From a checkpoint of a small transformer trained on Wikipedia: gated attention, 792M tokens.
Each number is 128 + 24 x the weight over its row's rms, rounded and kept within 0 to 255. Layers, rows and columns count from 0. Numbers have three digits each. The size before them is the row's rms in percent of the matrix's.

# layer 7 attention value, 256x256, rms 0.0706, rows 52-129, columns 96-127
109:138100104130124092078122136176157132131109128129108108073113123125117164122169147141176122104116
113:121137081128121145152107147190119115110159145175118125148127154103107110162116115119146080137133
114:152098119139130152072116149114155160101169144134130136134120090174132141152175125128125109146144
108:121126133106118126138105120102085095105132143135131155106146114079103176136171130168102106150120
113:172154111142077119123131111108141110111116146110128119126099148119088113114096139133124159129190
110:073140112168085135138124145092121108113084136147140143117134107088102130103129092111144134113128
115:127158109136095153150118112080164101105136178112070135108126152097156137147195139111122160143131
106:123104129144095086098128125121176119124161142152154151116120130142109116121138132131145153173120
113:161110141147116160124100134165090165136137176105155146182111111147090098109146141123103129103143
105:136126125140142098115098144135126151127128093094129101158111195167098123174088100154136150150074
108:122161136181160155128143146128074106139141126160158134092115113108131108111099115112128113085117
112:152164125107190125136090148126142090167127103121126099083101127123093139171152110137129125116070
114:138109173148129155125109147114126143139144177138127094117113107099152178167152141100104139128133
114:139140142138120131052112107133126132114133108153104091130134132104176119186135102130120172143129
113:125120171110101141129136135118133106117113145134086089081106165144105107111179125144122135130114
111:162160102138094129132168143101143126170118094142120091112147137151150127139103136121206162119108
110:184165141145137108112116144084141144151139098162099140119140124103133097097117118162092130184122
117:099141086142166109162098126119126146161123139124134098105113135157162169143105144166130110097169
107:100100105150110115149132167111109124100131144131131142140076142126130127115143108118108134150140
109:135129108133115145125173108133130159120102137102164159112117124135128177177164149094131116162101
109:112139113119107104128131132109118125113087165133169140109118101123110127112144127088164128107104
110:131091141150140083126142128128145127118118175120138118158086126087096122148159085135101128114159
111:085115110111143160138148075117150173141119069143104131113155164172109109128123162162121149102082
114:114150137125118122136170134162127117130138086086121145160171124145195120110175115136134099133127
118:079134167105170133125113127155135148113082115134110119156112138104097083095153134148137173106176
112:105152121123161126149108095109157112106132170145112122138127177145154108110118167112112120111114
109:196144164122116127141167100145097114085142110115151115122127148115160118153127128133092147126092
111:159131120178122118136115131068112130116098139164109113114184131135118109135109116098132113129109
107:106093118134136139177132113102139118183126112132135157154119129187110075145118127092164144127121
114:203144132109132115138126118089108171155129117152143158113093175164115129137144127137065073147145
111:139124149115109152094159131144164135146172139157117116148125139148121159127123150090097132143178
116:109125119150146110105134149163103112126118140096130121081097144135121115175134143175141150171085
114:093124145148158133097179113114118132122109124157117124143129129141189129126103126098193117175136
110:094156136168103126112103156137125132157103091110138079085105159089157114119126170127115124141081
112:153146124101126115145163126126084101135134109130129111148117122168112136143144182074143123122146
109:114143143134145155118123109180109120137088140122181104115107106169166124150127124138104076109112
115:119140131135138108103153134115119163092140132110126090124097130120147116110129123151162077131121
114:145107148163112161154146140100126132129139102082069140112106119089134115127085133127158147154124
113:098141085129171124139157107123123138130137148138121162121102109140136094131095156139095102149134
114:100126125112143099123129127108192149166159105143186164101141130106132092134145106092138143107130
113:107159151129161083151133092133159153139113122115125177107135126153108101092088095145135158160119
111:142109103152130126133165125143117143121071119121140093145062117173146148152131145132110141161114
114:116170108091149113113138133133117122121187153156145173093144130131128115111142159112162085138139
111:151123120105160117129100173140118101134126172135128123134145131151124133117118139116144138105126
111:118139134108176186140187139107140149127097126122144147120120141087151109149114101160116130120100
110:162115141101103144165125131163127125123144112121120066121131143133169110115134111160140100159094
113:142147142140101109135142108164147144079153093135141129140129115099130114138092161138085125106157
111:170074083090133101143124114148127140115119106116103157109126090118140113127152147147136113142153
109:166121137145140123128149124139134164126109137101107144148123156106133096135167124108156120171121
108:110147146160129110128127140137167130136089070104153111113120154117092125108153124132123085173104
114:178138159108128172147135123158136142131082115138121146144096144127151113116141138161132172115113
111:131134191144137104175124100101163091098122145112156159068149126144161103157134129138122116149132
110:105143123140119152123137142135112112171130086086105150150138125127121119150133104117135123084175
112:133120164177094096126100117132120152150119110153124119122135137105129126155125142141140103130173
111:139106138143070133122154122165132125150149144162131164088105098103135090134136108124135102134100
111:157130119112115079109082147159108146138100111166131107114144144137132146121141146114142120099118
113:136082104120087160142115137125139179140094142126091154124171159135149140170108146171130148135122
105:109111125112128107163123112164121143174094137108150160147116153090143140143171084118089177148149
116:120150137143110132158126139105133176085100088116095130129088134104145100129132144118116106099066
109:121120158114156135170138158107122163125115137159109139116078114099110136158104127149160129125146
110:134135135159106164169145181122112072137125084125151122102118156098108113134134127117113164065185
115:131107131123105144167169097150170149132104125095114136103111141123163112094109144159121094158134
124:125097103143142165154090106129135179167099164108118113086108148135154120113125118101098103140115
112:133124109095175184118164145126120151064106143143127171116123105140099123119096085110148150151110
113:113142134154120106152099148162136138125168164076105131168145098141113148125145119095145110089148
110:108148096120119123114144136112086145123160104119164150107119111093099132154147218103110148142121
117:115123153150128118127109135131158102133145151129104155127107134138112111100157116147178146126134
111:105153112075077086098155139155111116101099127133098134143130139098149105142129105119115126135134
111:112137158119157149148071132119147083103112121150098173120089151117153133133160125100158105107148
109:151084167110176117123090152167122125122131165110137118159136117125157122115119111110086110113123
114:120105125120109179145124094122142134145141176133132119125100137149123107112111172110125161124153
115:086126089147134101114142137102098150141142135137124114100165144141138110143121118130152090125145
106:112177152163133141118119145118133132160157140147136135126126120146135131081140139126145102164115
116:107104119141126164104100131153110101115123109099134123092141141120152146131123174116100115134150
112:165094098133148127161150163136152148097137149162135136117158145164110107142124164132165138144148
112:125077161099097118125134136084066109081086120130118123128162159107135150138143062114102145134103
083:140155126102119117135113127086139160144131149131103110124145109089146118108143122142116118146168
097:151127110119107136117149124135112147121137131126146106082126163161141114132092098168147117153136
# layer 7 attention output (transposed), 256x256, rms 0.063, rows 52-128, columns 96-127
109:109066121140144078096128169136157096117133145107113157081123130101137188105163106158135140105102
112:127095054099101149162133144174111100152092134144083121131125127129126131139124076127141085125130
114:131140138102146147089125163130148146117113142128151141141137102153143153145139152126129088143162
106:109129125137114169109145108077125085122085132110131131082157099110124128144157155193095166118094
110:168141145085097118118169131119168089117126137097126125122106134123094140132101127119123124108184
109:085148135141120107124165090091165075100102133127142131107138089133106179109145129109153162105167
112:112119121139099149144098121086167130120153197159077147102106145128115127143160126119129124137141
107:122117110125137115105149161170153140111171131154121136121138120175108131135142097140128123137117
115:155133151176099128122110115135084142144134180112137149203141128183139119092164125117056119092139
108:149135105138130109102125143112127149152114090120128097094127125180101129149115115171127124124095
107:133129116173142148101135113119082131142135107119156107105143156144104098122130104094139106127146
110:140152102122180154120109152091152114127080114136151116142120112137139067171120140133137147096090
115:130132175121123130114087145082129175129156131153130111136104114106120191142140157124098158123141
115:159158157091144120064107081123144137148146110157103117139114142124194111185116100146116155148160
110:133144192096100137107161128136136127108115130130070087108146164113088103132159124150098143109116
113:180155091137121125168127113101155135140119087135096151132111115134124166129145147108184136162130
112:131140135154105138105063139135138143146142112152120137094164138149134125083111137125091116156137
115:081123128106153107106077142121118159168164130126106146100115141173162151133105117150133127060127
110:102119129122109141138155149121088131137078153133154137131068128122184145078143068127131156150123
106:167120102160100101139170135098086167120120123135182150120124139132128130145168144098159128144111
108:133154131107109110123167113147127158108116134162153135112115136096112127122172114103144110126133
114:116086154146138122167133132133127122157128141132143129161064130089097160158128071140095167102146
108:153104124137146164114157093136134163148140112125107150101152120138128167128153124096124123109096
113:145139133131148102133154138138125104160151120099143163124167131151177141136146162136131158134145
113:142096147135149138058128169108161139122094128135130123142089092114124114155139144149149167111125
112:080114128131138146119137123121148108134110119136091178133137147149175130113137148117057104097138
112:154103145109129127107154102137116111117144172114154126112139171135167168141102142161087127113069
110:175143117151096117123141177123088102116105151156091146113112150119163148121103127124146158145108
109:107139107124156140125123079130140157164083161080130134120108112148103117138131133114163159120098
108:160137141092103119133122115106107134144121183123139187099123098167143123149148094128075095111119
110:125145133135080105088098125118123129132158133123085115112149124112124158145100122118074136115159
116:138119166163138166100143116114078107097147118140113150116071146145121128142146156168098158140151
109:099115111145165139095101103115087147121075137134068115165150119144155135117093150124150123185112
108:085149149161141133107118093097110150184122117131121095104103117111163097123126186154121084105103
115:144137102141159154163084113149099111098120122122165135132134160165100127125132172086137126130137
107:131150140162171137118134113160159140153117132113184143135134147114156111122127076168128105117115
111:129146154098141133107138134119112158147134149089141120107106120127146126104130121155150073152129
114:114128146159129174129108138089114157144163114104110131127088121094130136118115099122198179155161
112:111139114140175151148136093119161139122123121151094126141088084122113101141092159121101073162111
107:088115076125127104127138156114126147142142129142155151106121131093149111137157123103160108107092
115:080093152135161076154143098132152157127142127112135129120116118129132094082107101129146117182136
111:123102119147111114134159148105137157109099152083146097157102086145143141149107131131104123149146
112:123137095117129157122081121113113104116153137152116170123172135127093114128132157169099112130155
111:170153120112157114103109184136096111177096148145114103113143119113122105153137092104152144118130
109:133117153126128182133158110096144181122114123155135118099094123121168105170121157161132133132108
111:125089163101102133105104135128085123145115145132126104116088137114146152138122189154152136137137
113:138114148159112121152119125125146105125151128133131138128111111090166078146123147148087150114139
109:153046111116165161165060117122113117103108101107088123124117122111155135114157102128112117098142
111:146122091117126131133162118101131129144102118094138138091168131132139118126192119081164095089150
110:157140103157130111109135118158151115173124103101133140099108079111119122107120132117127114128110
116:158136137081150170138149156120152142158098104151149172191144125107128103113126145164127107139113
112:140095162153177124156124121102115101111114145111154163125160147127144160161160132155096104147112
109:164127100131108114106144107126080117125151134100105124160132113125092124143106113128181134121111
107:119135131184093116145124078118089142163141148181163116136135101134141130144097147155154086137134
110:148141180146123108136157126162104083128138117155139130095139133103152101128136158130127098104096
112:160111104103117058148094112154104151124126131117130128160157086140107125125138137134116144092135
112:152103142103135118129154120110129166131112131105140147092125123123137157143136119126149126113164
106:133100135111115098161110125154109156118143107112140141112141172126138115154138100134110150132159
114:085167160169133142138135133153127149106135116123132125168099126123186104113106149128167109100097
108:104078135124175153145138137111141151116120144139115116140137104101102139097130129097132137115143
113:127119149153085148200140136110111080143127118151124145160150116102094110123125144115119165107161
112:096079178126120168134146134107137126124093120142150152130127099114113117106117158129141140150139
127:101127141155113152175120143100097142172073119123099146101111144130114146099113091104117098141098
111:123122102125117159107157151126115164052077116108156176117134112126125179121088088153108138125081
114:132156140139124114142101162172135132092155104105120123164121106150086113144134125121134115101121
113:091134091141127149147115128125127152117165114151161156099123105123126123139155184063104173148113
117:108096108167157136140107124092167117146121153149097167170135150093104131113144095140123123152134
109:079128160089096109110140119129127152121148122137116156150158139142136114161158103142103096153140
109:107138145118132153114099112095123076128099139140042123135091155119140193124131118151098114104131
112:123074141111164141142095141173095147113150174116133139107110121116136122149103100104124120115146
112:119125114134111153146130128105136114162104156142150130144144136151103109127125164126107149132103
114:077108077154148076122183119116101111147131150149149142159143131143150131131108137149129106139150
110:108136171132153109113116166087150119171145153165138146118149155162120172124139147145126160139177
118:118089119165107148107120171146121156115118113123137150126184107138132134146128126125126125143145
107:162101112120107117136154144165146114124098129130108144119156156142109129125126166136124135149132
112:142121162112114148134157135090065152102130078149115130115136130096109103136137108104132127168163
089:103118132098113123151121131118104097150122138154127112134158128103144079106140091099147150124092
# layer 7 attention query, 256x256, rms 0.0656, rows 128-255, columns 96-127
053:147163141150151122140081171094157126132114133137140136143085122153149081136102146118081156101146
061:141154148114131133127109135131183109144123123092118131105127110123143139118111132099153090113122
060:123154123145110160121108151121126130112123133130154129127076130170142109122092117123105121106143
055:155083125136138134123140083159130109156132142161143174159121107122076103133125186121152169137102
059:117109108115106137148116116157105130129095100160121149167113121116100171105121099127144118157138
058:142171141102124138164087131152141103091098139131079126131146125179138125119123135148143097139155
060:115104127150156125111112115122123112131175155124167117112130185129156118117122166083092165104132
065:129128137135178126125113170090127113098153158098139095064132134097146143114146106088152191126113
063:102129148154095165128164141063106123121145107121169114102130192133140125149101121103172162137141
066:126085092141142120076116102104116158125132150105161130134108145110154170115111117115163145091133
063:137148159117160141136097113109138122135116137122124122135137138175142088144130131116105145122152
063:103118160150118134114125096137083115168149125132168132124116160121168166123151153078125119126127
077:142100116126157115140142155160152129139147124148141153127105156144120163082124118110139134172142
066:134135171133148119096145132104136153108143117115110146103149096104107175128139086104111141108126
079:128111147170145105101165118071086137143106128110145149107164153119158107158154143123139152147144
076:134098131138129123093152119075160120127104112117107158147159142077100126159128136121135135131079
099:081121121109134105110153121074120157112132105120127117140124112118196133084104110133128101099185
086:121120091130126109101111128108108121144132128119126152181142182119140138117135139142184114125123
088:135108122140101119153162139113167139140108118113165141123152109113114089143123134124127104137097
094:112116128133149069095202101089083137099130109121129117143158092103165103120093125093150165133125
099:147148124120108130184134157131146125140162104151125132190130121121091163121097156126161105126149
080:141099107107112120112141131108139140130154096095126136155143125141131118123123132115136150141093
093:150095146109134179141105123136166127110155127159130102086133108133106115167140118133120142123139
115:116140157118141133087078121118126147123117098103097092137107181118110152129105151123124089116123
115:161113109119157111106144127150103131154148132144104133057148115108147116165158125094122151138122
104:128143076152122154101107164137071151136137139100197109140099147132119116133117121109120139187130
095:125142136152155092146135116074129138143130154124142086109145133144106097156162096126106095122111
105:117122098137111122122134112105095138108149109122155110101139109090141112087126090129108122137107
097:129136125128073147131097086134125133125137151164166133171130113138142148110120130152138124120094
107:067137170158125134133118165120124104136090146118111086161129127101111131111147120139100124144138
102:094133161102110095106138144116148144136119143124119142104138118140151153143191137099135129135089
105:106099151122119149166092172132139094095133109118141135140131156120101191102094121139121137106156
108:136164096140082135106118133133110184184103115107145116172175089154136130091137136145088085146160
104:095110159121147135103145114031161102148101135095111134126186090105093093133168145118105142177138
103:129145149145104179115155102133161134096119097133150086142130136105100167109154108119118113120192
101:088158142109100114079084112146181103124113126127142128130150133123129113093155167130186118147101
100:130127130095149106094099127152137103138140119122140165136080131125180127122125158110124099103083
101:129131070142145157114177105113124153130096172074158068140139139152103088161103151124107118125138
105:115137148161084157108125123116133167153129120094149087133141128110143106141111183118134104119111
102:126106156128127112123115162119131156109137104102097125163113162120079084132130086114095148110126
108:115136148145150139141138110140151137112113126110129133075155124124118101092099115142139109170153
101:185136106127148151133116086144130106122144125113125112170153154155131167159187118090153130128106
108:114131137126056078112129092159124102161136110115165108107114139107149108147152087091127138129108
105:115153133085148139123132132132113132173146089107150119129113100138123124096122123147125097131095
101:112127124149112134127119093114133122103107159160134103159108099081149128082154108101111137123150
108:112124139143173133116155141186084171121126118117163160119064148182114159117106116145148106117149
115:103104125136130153118141098126130126135103128134139125170155118101148130116126152133080135105129
104:131115121124172145167105070111154184139130172126127113103118102155121118186113141121105137119098
107:151146150172107114131110108106127117189108137127126124133120094091117180144113186073125135132104
117:160137131083116122134087134128098135095139115129147149114099128164125160122150127127101131136178
103:153113171178116099129135131136136129105114163113131125148120146135091146141146113177106120160114
104:129133145086131131143131114110133091147109115126108153125137134184074156100126092119143186124136
115:149147096098072139153098132178135116135109160134134103162120129094089111136173160113141154173123
102:170098106121161168121109103116113127172153151111103144119063146134106101128151159099146117141126
105:145140140122122112150135146138145120097115136134090171082134155123105134134134123125121123135105
106:134129121124090127133136130160138125132122135141081111136155111117124130176141103150097144119192
108:135124089142139161118096160133104080147157135164119116164096100085145130133123128169175089083131
103:120161156132135129140125145147114137117156124150171132140156133133114202087116152118154124100145
094:125130121120102149144129125153141148140130112127179170078122092112121148140110159136144148126126
107:125130140124115144124162096089145187151115133111129108141126129159125080091131105128133115116131
110:086123096162149187095082126158133153134122125103118156158097130109180099114111160126135119148112
108:108099090143111117162075151099082064103141112125141108137149114147120133149092165158198144124100
097:168108187097159113131152154163090129141126158105164099109151145100117110142162134130166127112166
114:083116133145147125131092151135120132142100080142117131135126118135110157117105098129151156113170
065:134113117149121161125147114138102147165114102157174179129092121130121106126116149106119141126164
053:154179151145130154150118129154120091124099098135136126153109116168101137141099111143096105100186
059:107080087132104120118152125122098157146145108160161154133147155111135128112133129125103129166114
063:126125135087129119135135136167133129137132114121088095139143101129094168136134093142188139135110
054:147133141117143115124117121147125152122121144103076082091124143115156140122131121124153107118111
062:143145154142139127148154132110082125111125129137108102115130133190154074130116108124086128134169
057:158105127135099142132096116137126075160115112141123175150104127145091160095126142142166146159119
072:115153169126105137149087155155163095139121099145148101134113100160127054087125143118092127130136
076:134132130135114112141141154164175136128124114142147142114142130088079169122151083119142113143104
073:132157162104090148160116135157151096191123128171111137110138132159099099161125144114132111139137
062:125110108146125146200129125141125096146103123159119138143154143113129103106124136133118134161157
069:129107129122136120151117135120143110107143164109117087125110124092114140132102151148172147116115
070:104114076128141107150140118146117142114090119128099188144154153102127156128139098148079114144094
075:152160161113147148149112108141153134138133156129144128128123107149120117101115099099099152166185
073:119121112160168147135164137119107124114148089123130132120120194140117186143141106152135121153124
074:140159138112134123138108091119162158134128123120157153139141100133140122150122117126118143121130
088:161137126130141126130120156104098101143132151122138135113155132129073106135145115136140106122103
077:138142140108145098105096170134145113149134145110128126135101118120099115117154103112111110122096
111:142166105113126140155114110161130111121119140145142161103137118148113147129129119169130144109116
086:136117183091116138119132110131162157149137128113128105084176129134154104153129130099145149130092
080:122103146126093127138180101094098141111129170117143127128142107121146138112159130117157105123154
093:155143111143127174139075121112120096135126131112078149105134141171116162100152144142101148095115
100:179105123146126176166155157139127135095119121177138127104120096131103077164110137122100112109138
089:144132099160117131107136103115124104103162129103078120141099142161099131137118122156183138129149
099:098179132122110184166125122166121085105154129132133126101138124162114165091134098147126121129192
092:097208132138115150121097155158142124125139168148131137105139083122142121116117114135187119117115
099:107090152120117097093127099128163143129117117119085138081138172129154109113136133084089144109114
104:124142133080100084116118100110129159122138177153145076102123096125171083177105128111138128108149
107:140138126158133159145103091122131125123125146135153132126129138128159128137164148111110074104122
098:147165120152139139098133117125040092135109112108125118119176165126118139102138124121086152146141
104:146177111146168107114125123126121146140123105097093128165095135149089188124119155115135127139120
101:109161116138109122122135094111095144112132096126140177166110142108116187035113078129151159096144
112:097130146150115126120120109105132110167100126131110149119151140126069167122096139146171090153149
099:153151104129107114147104101126080099134156171113146106114162100152125114132120156118095122137090
095:120158113079107103111152139124178140114107118150111128138128134101138111112115162135149128101121
105:166161136139135091119081125172158154124152136163091168155136141137128124115121143106116121140103
105:126099131129128130122092153083136139168174116098153122109148098131132135132121162125152110116104
103:171097107131113119122102136141121104099128119113141144154119176196099120105112083122205107116136
111:145122131080107129136083101146142118128135150112131126091134129156147062112156073129125133114104
106:126099097111117091137141112119145129105115136162125107120112122123113127128114128161128100148176
106:140167172106109129131179169136117148104155117128121145159141102142121104134154139099133146140088
106:163195153107135102130165165117110122162094096119118117130156121133139111122146107091113154115131
103:097099135132117139179106101137183114118119157175161134130102148130163099155121148146139147150105
104:139122164119106114106131129127124130157153163156140143112165125141165124151159154152128120134118
104:141106124138131128089117118174136110145135111101125133123150104133162119150185152119116133119140
106:098146134096159096124106113139105131123111184172139094158088122098090154090077106130078133141131
097:120138121116143173130098128112106138112128171107119144150140169101126163146085149179109077151104
104:096137120134131137121128110083184113177126106095162101098113112104147086150122143138132124120151
120:143129138121123104085145114131112124128117140081129128132158118139154147130117146117104138122126
108:152147122174102114141118140134143140201130098189136171117138140120162090114146165143145119116122
100:145133115168135148163128134132077153117142133106120091161100146100126152138097126166144116114124
105:126126145122180109085155140102136131151115167143127107080126105133148101145133115117144124116122
108:128117143122114128110115094123157112140148134148137139105155141141126129108151100097117156147170
098:101110133150122099133131106126142102120145143128121185101154165119109105105127153146135055111116
110:148132117132144170085119091151119127112142127132126115082122137120145124154169170145117123134141
096:146121094158102133142083152140139106089148143130138142137132121148141137134080124132124122139111
111:140153143144111130148143126149137154147163097141147153092150137171157129115157140150157100110128
109:138110125142099135153109153165086120147112099173115141128143127108140130093102134176139141125105
096:138119163127126105125139106108119096100119122141146076137107146144140157125104196154146135082110
101:142124086087132087108139093171158164134183138146080164165123158153094136143122115123088137125138
108:123111166137122082121152080153148126114078136125152103108125133124148122117144098103119132113161
104:111107103133135129151100103121164129175142138140120167105123103108129161139077113105127141161164
094:109178097118159135161124144146093127116137138108084165122161080128159115131145127074113183096174
121:085151127119103139104123127141154129100125167136125087149113091098088142128144173123134109154143
# layer 7 attention key, 256x256, rms 0.0697, rows 128-255, columns 96-127
059:146119110133124124099139105146153145129127128107108106141107148087123105114122101130110114117129
063:124126119116121113123136162164092130127136109121134136135123128145115118105093129144105180153149
059:134107158134105117125140126111155157121182161140128152132107112097122123156152137162124106131111
058:103119126141113139145117160114100124125146133134180123110128125182156148136164118105094116098176
073:068152123108128107094127111161153105134114144119172128129104121169116102122183132101121104087168
064:095119101135117165118145169149116129154133113144131123141135139131142137142166154143110144091108
061:166138159147131134126122102125167156141116119144119119172106157071135128136130122116152133157091
057:125115120150140097086149142129126141142134134118123123131170101164139105132135109114136114144150
050:123112118137139099115177107138128157110095126157122104159136121080156121116152130115143121109102
068:084112127126181101102129162124151121148135135137090099125138111153132076123175105099131115142115
073:128136157122127126087121160141175147121184135133124097131117125110123109091129128106106120095116
063:138108093108125144111152165133156124141159161136116109099132101091139076077128101094138113106113
070:080143103081125141102166108160081098135130126129150118125111147113113135145121132122092134113180
071:104131160130115154125130142154198129089142147143152081142122117140142111154125133118162107128116
076:091118160153119109144140119118126141096143173117132101123149110141157171125149125103150102140114
051:137126115125049117124123123120077140152173144124133110134155132151134152130111133134153124148117
070:117097103140138086067159127093117141136080138110121141102084145122131105142142109127138111176120
075:115107119128124097170170138140068145130077146119158116120111117118166148086129153128116092138158
074:158149162094100126129082162141126129131100116141091136105148133103084160143118163164107121110079
088:090106100144137093155111159103094095150103151129174103135104110178138173116158133121139093163125
077:135130125131130126040115120124128124156145144111104093075127136169146069143117138054114118110133
092:090107147128131125158123158142179124147137117146080174145084168098131148115118160127106114134107
090:107194091130116119107071121151120151158130106133119124133157175140106134118111134107124141106157
087:151150074126138131114158111117066140145083112156142117125136127173135137131120108104117122150134
095:207135153118165156128089124160179140147132129160178134151145089151124130135137165106092112121076
101:163136124147116118129166105112110159134119148117155153105156171159107092166150132153096113094108
100:098106150138117152165162132139134129115128137096145164122073174103141139133117088147140112110157
097:122098118098140183130125138140129153108163137145153115153136163115127118136073088167161124170123
094:118095103122074115137095146139125081110109141132164154094056112147109085169111126145128112146131
091:120136149098111135129190141132192125198120145129140187116111113136134131149131133122146092166134
090:158191148126139136105080102105139085164102110118113126141162118159106066125173112128120136142093
103:063122150151148108148164116098103102115136137135125129133131162113109126165164115159098135106142
100:097120130127089135090132177154161113149121132155142120116133141134138142157133144147114131109132
104:131145163130167152107126164158143166130136125111128153099152163127098086148107145104130143117100
098:109168100126109145130115148117111126093142141094116095152114100124117104167124103162151090151099
093:119130158147115168155135120117145063099150108103080159108153100126110161137122142099141095143146
100:088158125097138122146130159135137117157096137103139115112135113102082131127114147139100113077120
097:165120091169147089126130114110105132140091089119146113093096098090141215100122118160120135127150
088:135128125147134134108129091136163139117124132137131106113137088118125130145155110133126112132108
092:085207165138121124150111160112088147163133137096152120115104165183113143130127118115098149159166
106:113150078136113128106122092137111146142131134134160131137144122176116111123113144169130130164113
095:127123127121138154110115188166128149095100127146120133156138125114138133130169082170123166134136
090:085067172123085084160130128140148109122121099153114134113160110157141172117110118103108114154147
106:137101109128172130144135177137153118134132105117105085176138147095107159111124113137121121121135
099:137155103136157075144129136166142130112139133153116114142120114123149118089131130120120143144119
094:122101091145156156137116133132085124096118093150102122145123123092161129100091093151122099152090
102:099123127136149100165120177180126118136123108119139106115116067112118169171177134112109075105112
105:172108149093129171127099161112149088155115158121118111097142130208111115168175154130106130129133
099:119123137144101168129130109143055106147098118099137113121155119117137124148140132088155133144138
085:157133068120134125087111091115110123088109101141127120129164140121167194110085157156147113120121
109:131130136114146100126100171098159114153118114124127133127109114123121101146114135125127098136149
096:136138140144143141137134150173148166100111115116153130122094134138110176130148110146158139103151
097:127112111104125112162115148127170153138163129113087135126077053108126138129140127095128140138122
091:148094077155093139121133106117155113164136100100180136109113099116112094107106149151074113116101
097:183188147151128152138171156126081173159081134080104104075129138162129105154143116134107149137137
105:137104148103106086114171063137103134157150154104144141109147148145126134127148165119125165162130
096:104102150097085105156112113129126085101132154161119143125086134112132148127161120108124127115136
101:139143150175140143158152131083082109138132110117110134126120139150117133120106129103114141112195
094:105103164163115144119128149113160119115131142085193141118107119115110147133158137132098158145110
095:133174139130105129119112131136158181152122141143137140122156120128098086134161084138112156077108
102:121114138120083107111099162108154130129120106095164100142168118119121135093139086073087184141142
092:161120146142138104110128158128076133109133110147128164100115105080122163130147145111144116102134
094:163183167131120171128142185090164124114132129157117137128104109132116177087170146144107123103137
100:137132125072117106093101158115140170132137140131079108148140105147114130150121180157165123127083
060:155135143144108117107111077159135134101117123126159162123136134131111101118126113127138143147124
064:134091130098127120070127111122143168161134108171124147122090123092119090134125118133101103154111
055:134125144122120108138147102126154103127142179142144147108112088150105122151153124152138108134125
061:092152095125111145132128139130088105136112120097117093119125140157136140148137182138106158151162
063:070147129114148124119136140098108121119153117112107133137138100165139160167125114090131161109104
061:113117114157123117075086131107163137099128150126147151136129107107110147125133136146103125107124
069:089141125134168090141107123150136150151170120127171112153132120082132105125125130113127097091131
055:184134115104123170145140117122151124095088124149151170158134173135160156140130132137097128093113
067:117164083087142107156131093153060108135148099120145148137123137103163155112087121135147152103156
063:115141085109120151119108142112140129130139077175116125138128123094152109126102109151095138091154
057:158105135094118136145089132160118104134130131131145148122078165117105118153145161133134133148162
070:153146105117077100130162115133031097134146136149135138099154149132115131139125127135160159138149
066:163137106101084163155117124146157122113139136140135089114134097106122106124098123134175130164090
067:131067138157137162163106113159199136164114111142113151116128126127156100143118143135143115121081
062:138119106142115105116178140150117112142122156150149134103091151138144166097124128108123124129145
071:155136161144161142100103163103208137110142134137133098139147095164119118113163125116079120142139
070:144164156133098112102145099154149134115146127172111073122150124134159130115140145101135122148140
073:146139119120104158163120109179113136134163115157171171173147145121168106126092134143187169136103
089:160118177135167139135108131129185159115101120123120116130160114162118058155125145136109104116123
086:151133125131161158184125133166171105107122127151136118128146119125127136108113114135090136118124
093:090090106128112130191137137120097101093104105116125159158082140116124113148148145138110120127157
084:186147156127124164124150090131156166131100114171134178111167156129118125151136111121144118139149
087:122135095129157130143109130153120114099111092131137158117151093112096110132138106120147173128116
104:093112114071078101115146101133089111128098120104155132098087152132139162125101176146114139084179
114:166156098144148137116132139108138156132112147155098082127174125143122137108124138122134147128133
105:156155093133127145132148117111096162120136142161192101189137114128110113165113108095133137142126
119:109158145150121118103083151145128096113144096126053128145159123100120120131124115138111133137106
095:141105117111091112123095157190170100132145144161115142101110110117128084091128132113085134126085
096:114152130161121154099152076126110150135109145135147156130161135166103074124090103163116143170152
094:145082111175186079125168139099132131153154094104131156167090152098131078133112120103085103132120
095:091114144100171122133121170146116160105138116101103107128135138106109118177133136121114107138117
108:091116100148094118145126104143079116128145140114114172121128149165106163095135132131154154109164
095:117155093129077109124107085087073145111120145105131141156128101111141152137131109092160126152145
098:145144159160139135150100104121112108101139175166122159096091071111179187116167086119132132086164
105:101124126152125141090091094161142129109125141148130089130200139127131120094103137110177131104121
096:101144109084168159107137147129191120166116123122091167154123136122134142128111135141124115161120
096:179087153137140110091129113100134149137114126122131099098119127136115110141108146116123148118114
097:120143138138121125094170131107123105127140135106120140163135107130146109177115120148160148076147
096:135133094165177127138100099091139131111129142129083138137089150173125095150133095124119121154108
098:146099132100156135096169169146137150101103137120147090115111093152142147106097125121135117168083
091:127153171108142128119109127183144142112132155105151094126135138082137190132125116130119125108109
099:073143155177128127126138116132082133146115123134172120069111145188098126142139103104100146115203
091:135102128115147103162084108103120097117115124146184127152138120086125163156166138105129124114165
099:109124093127109170141127125128103169148141111113120105121126091113129178122103121091107115155116
108:135065113152118117167131094130140148135130134119162114137208167141135092143159135098141146116119
106:136137130111107117111168152144131131148152100098127109116117115223142090098162124136101133132146
099:127148121109139090121135135102112118153137157113119146170085112083134148123097129124125100170091
098:182118083110121183135128131159172166139139131157111090073097132163141103124141099157147084143133
111:123146121099124108123117076107164110136141149088114139069123143160110112123139204159120136138123
091:110165114107115106129131161142154102114129153125134106147153085162112120127167120102111153094070
092:151111114119153173120112115141103155140146080155143144158162154132134153091116111161150105124182
101:145129126108149096097096144120172180147104134165108177120154128104152130079086160110086138132115
098:126151148113155117092127121114091187131134141131139138142161109121134110139120139123151143165143
089:132091117123144099092131121144091133125121135113101151143158139116130161106148128092101153091105
104:129155128136065138117157107121156080141123128127173128133136135121162078096128185123112143114143
095:126093151113153098168132157112152120124126142125121107157099116093137144120134112129154155157082
098:147149156109090117118123149155103131138126106119122141123146124124147138118124172119129143143136
111:079129130146094133128118118159119182108160128135129137129148128146129169112144121122146168104106
112:120129120115110156104117110100140119121144141129139099141123135157160121124143134103158137150180
101:120147113134100128129120096136100129097147145153110140118135118107115143152109146129145126136100
096:167142127111166156130152114113115127154144150145160147150141142125148175092116122111120119092114
099:151106101150133103150137115134122107145118110123097116112170149127152101124155124115149138143118
101:144167106136080126126145071164074168130128145151091083138135144110120111154161138133174100145122
091:073117127148126156128146187113159159092142155124139138140138086172142096090143135093124167124175